{"d_mlp": 256, "vocab_size": 2048, "positions": "rope", "rope_fraction": 1.0, "parallel_block": false, "init_std_down": 0.0, "batch_tokens": 8192}
Each number is 200 + 20 x the weight over its row's rms, rounded and kept within 0 to 999. Layers, rows and columns count from 0. The size before them is the row's rms in percent of the matrix's.

# layer 5 MLP up, 256x64, rms 0.237, rows 248-255, columns 0-63
098,174,169,215,223,179,225,203,196,199,200,165,199,223,188,201,186,143,218,228,193,232,206,226,188,207,183,190,216,191,216,161,203,205,177,236,191,198,188,153,196,198,167,212,195,197,188,230,189,206,174,189,172,190,208,199,200,218,204,205,186,186,170,192,167
089,167,185,193,191,201,187,206,209,233,197,183,168,190,210,221,211,195,205,184,237,183,171,204,183,215,206,189,193,211,163,222,185,218,133,203,224,204,179,199,198,180,189,221,249,214,188,208,207,188,210,200,179,214,166,196,176,185,213,208,195,216,227,233,192
110,222,188,259,193,181,178,192,198,172,254,195,224,190,211,185,229,190,220,192,184,195,176,197,243,203,174,181,204,169,247,196,196,207,200,209,256,188,224,188,187,210,210,190,183,197,199,203,212,198,211,207,212,198,208,209,197,221,212,177,190,212,193,179,195
104,192,197,191,196,161,187,208,183,200,183,188,188,208,217,182,165,172,195,209,223,203,156,197,210,168,217,175,189,213,232,182,244,196,178,176,193,195,209,241,196,191,202,186,207,194,179,217,170,185,196,194,229,185,218,229,186,224,228,186,199,219,246,183,201
092,224,178,220,215,182,212,240,184,208,210,193,176,216,212,188,220,223,203,192,188,217,190,163,205,228,193,197,184,187,194,208,196,204,193,224,238,200,203,189,209,167,205,168,229,177,185,198,193,211,203,219,188,169,245,173,156,191,178,168,207,228,204,178,174
092,203,221,195,226,227,188,201,200,216,182,171,218,200,191,222,207,193,212,215,182,247,152,223,217,170,227,239,206,205,222,211,216,232,161,213,211,208,197,201,198,203,171,193,176,210,202,214,215,176,208,227,151,219,199,206,173,202,191,182,195,195,188,178,202
097,227,168,212,212,201,180,167,168,199,179,185,196,181,217,197,203,214,208,200,214,216,259,201,224,157,201,188,215,197,208,242,209,258,171,217,190,190,204,203,223,210,212,217,178,198,169,202,196,183,195,194,220,217,188,217,184,211,193,178,219,183,203,215,217
121,178,202,214,160,152,182,185,191,176,198,180,169,217,205,180,179,181,184,198,203,246,233,189,184,201,197,217,227,175,228,169,193,232,189,209,219,179,167,167,195,197,193,201,216,223,161,225,208,200,210,209,215,184,204,179,191,219,210,193,193,184,197,185,204
# layer 5 MLP down (transposed), 256x64, rms 0.226, rows 248-255, columns 0-63
097,251,186,181,176,212,201,225,253,197,231,239,206,202,184,164,185,240,189,216,226,202,211,196,240,231,224,217,179,204,195,207,206,204,189,201,175,189,218,180,204,189,204,230,198,187,232,198,222,211,183,208,210,196,210,186,213,214,226,209,210,205,185,190,219
095,224,197,216,207,192,189,194,218,167,196,173,205,219,204,190,168,174,187,210,184,217,211,190,209,202,195,212,201,197,256,213,200,174,194,171,200,212,213,223,184,215,209,167,200,175,187,210,188,208,255,215,178,196,204,156,205,227,204,213,191,159,198,244,201
113,190,233,220,228,214,215,213,167,195,206,216,215,230,206,183,218,196,152,203,216,203,182,204,186,207,186,210,188,186,136,231,207,187,210,221,160,202,218,220,203,217,218,192,221,197,234,203,209,194,230,222,221,207,169,191,223,179,208,188,194,181,202,223,212
107,205,184,206,197,195,219,175,204,188,171,220,186,219,219,211,241,244,228,177,191,214,203,172,176,205,199,188,214,198,191,173,161,184,242,199,170,193,192,193,169,209,213,191,187,216,214,186,198,163,197,186,205,183,185,204,213,258,195,183,214,207,216,176,219
090,230,212,217,203,175,212,240,204,192,196,210,201,186,213,182,199,217,239,198,171,227,221,180,168,202,166,226,212,228,206,188,172,195,221,213,166,189,176,181,179,176,185,169,218,199,169,204,193,214,160,205,223,190,200,172,169,189,200,205,188,168,206,206,202
092,235,211,181,215,183,188,203,227,182,205,176,187,208,233,217,212,225,172,130,173,193,170,233,192,193,185,192,213,197,199,216,206,194,209,188,200,194,229,211,162,163,210,213,229,190,230,191,238,218,196,178,189,202,204,195,205,194,192,210,193,215,223,187,206
098,210,216,186,208,215,183,195,159,228,204,202,223,196,232,217,186,229,208,191,164,210,215,216,192,205,219,191,204,199,150,222,176,222,185,251,173,226,209,223,225,203,215,186,187,183,220,199,198,189,212,183,220,217,180,202,178,177,200,221,223,231,172,207,184
159,170,197,216,174,201,194,192,215,184,156,212,167,204,199,171,222,215,168,163,176,205,212,183,196,225,181,188,251,215,194,181,203,228,210,190,184,211,191,196,164,190,221,179,191,216,180,227,197,193,228,216,204,228,200,204,191,181,165,183,197,176,204,174,213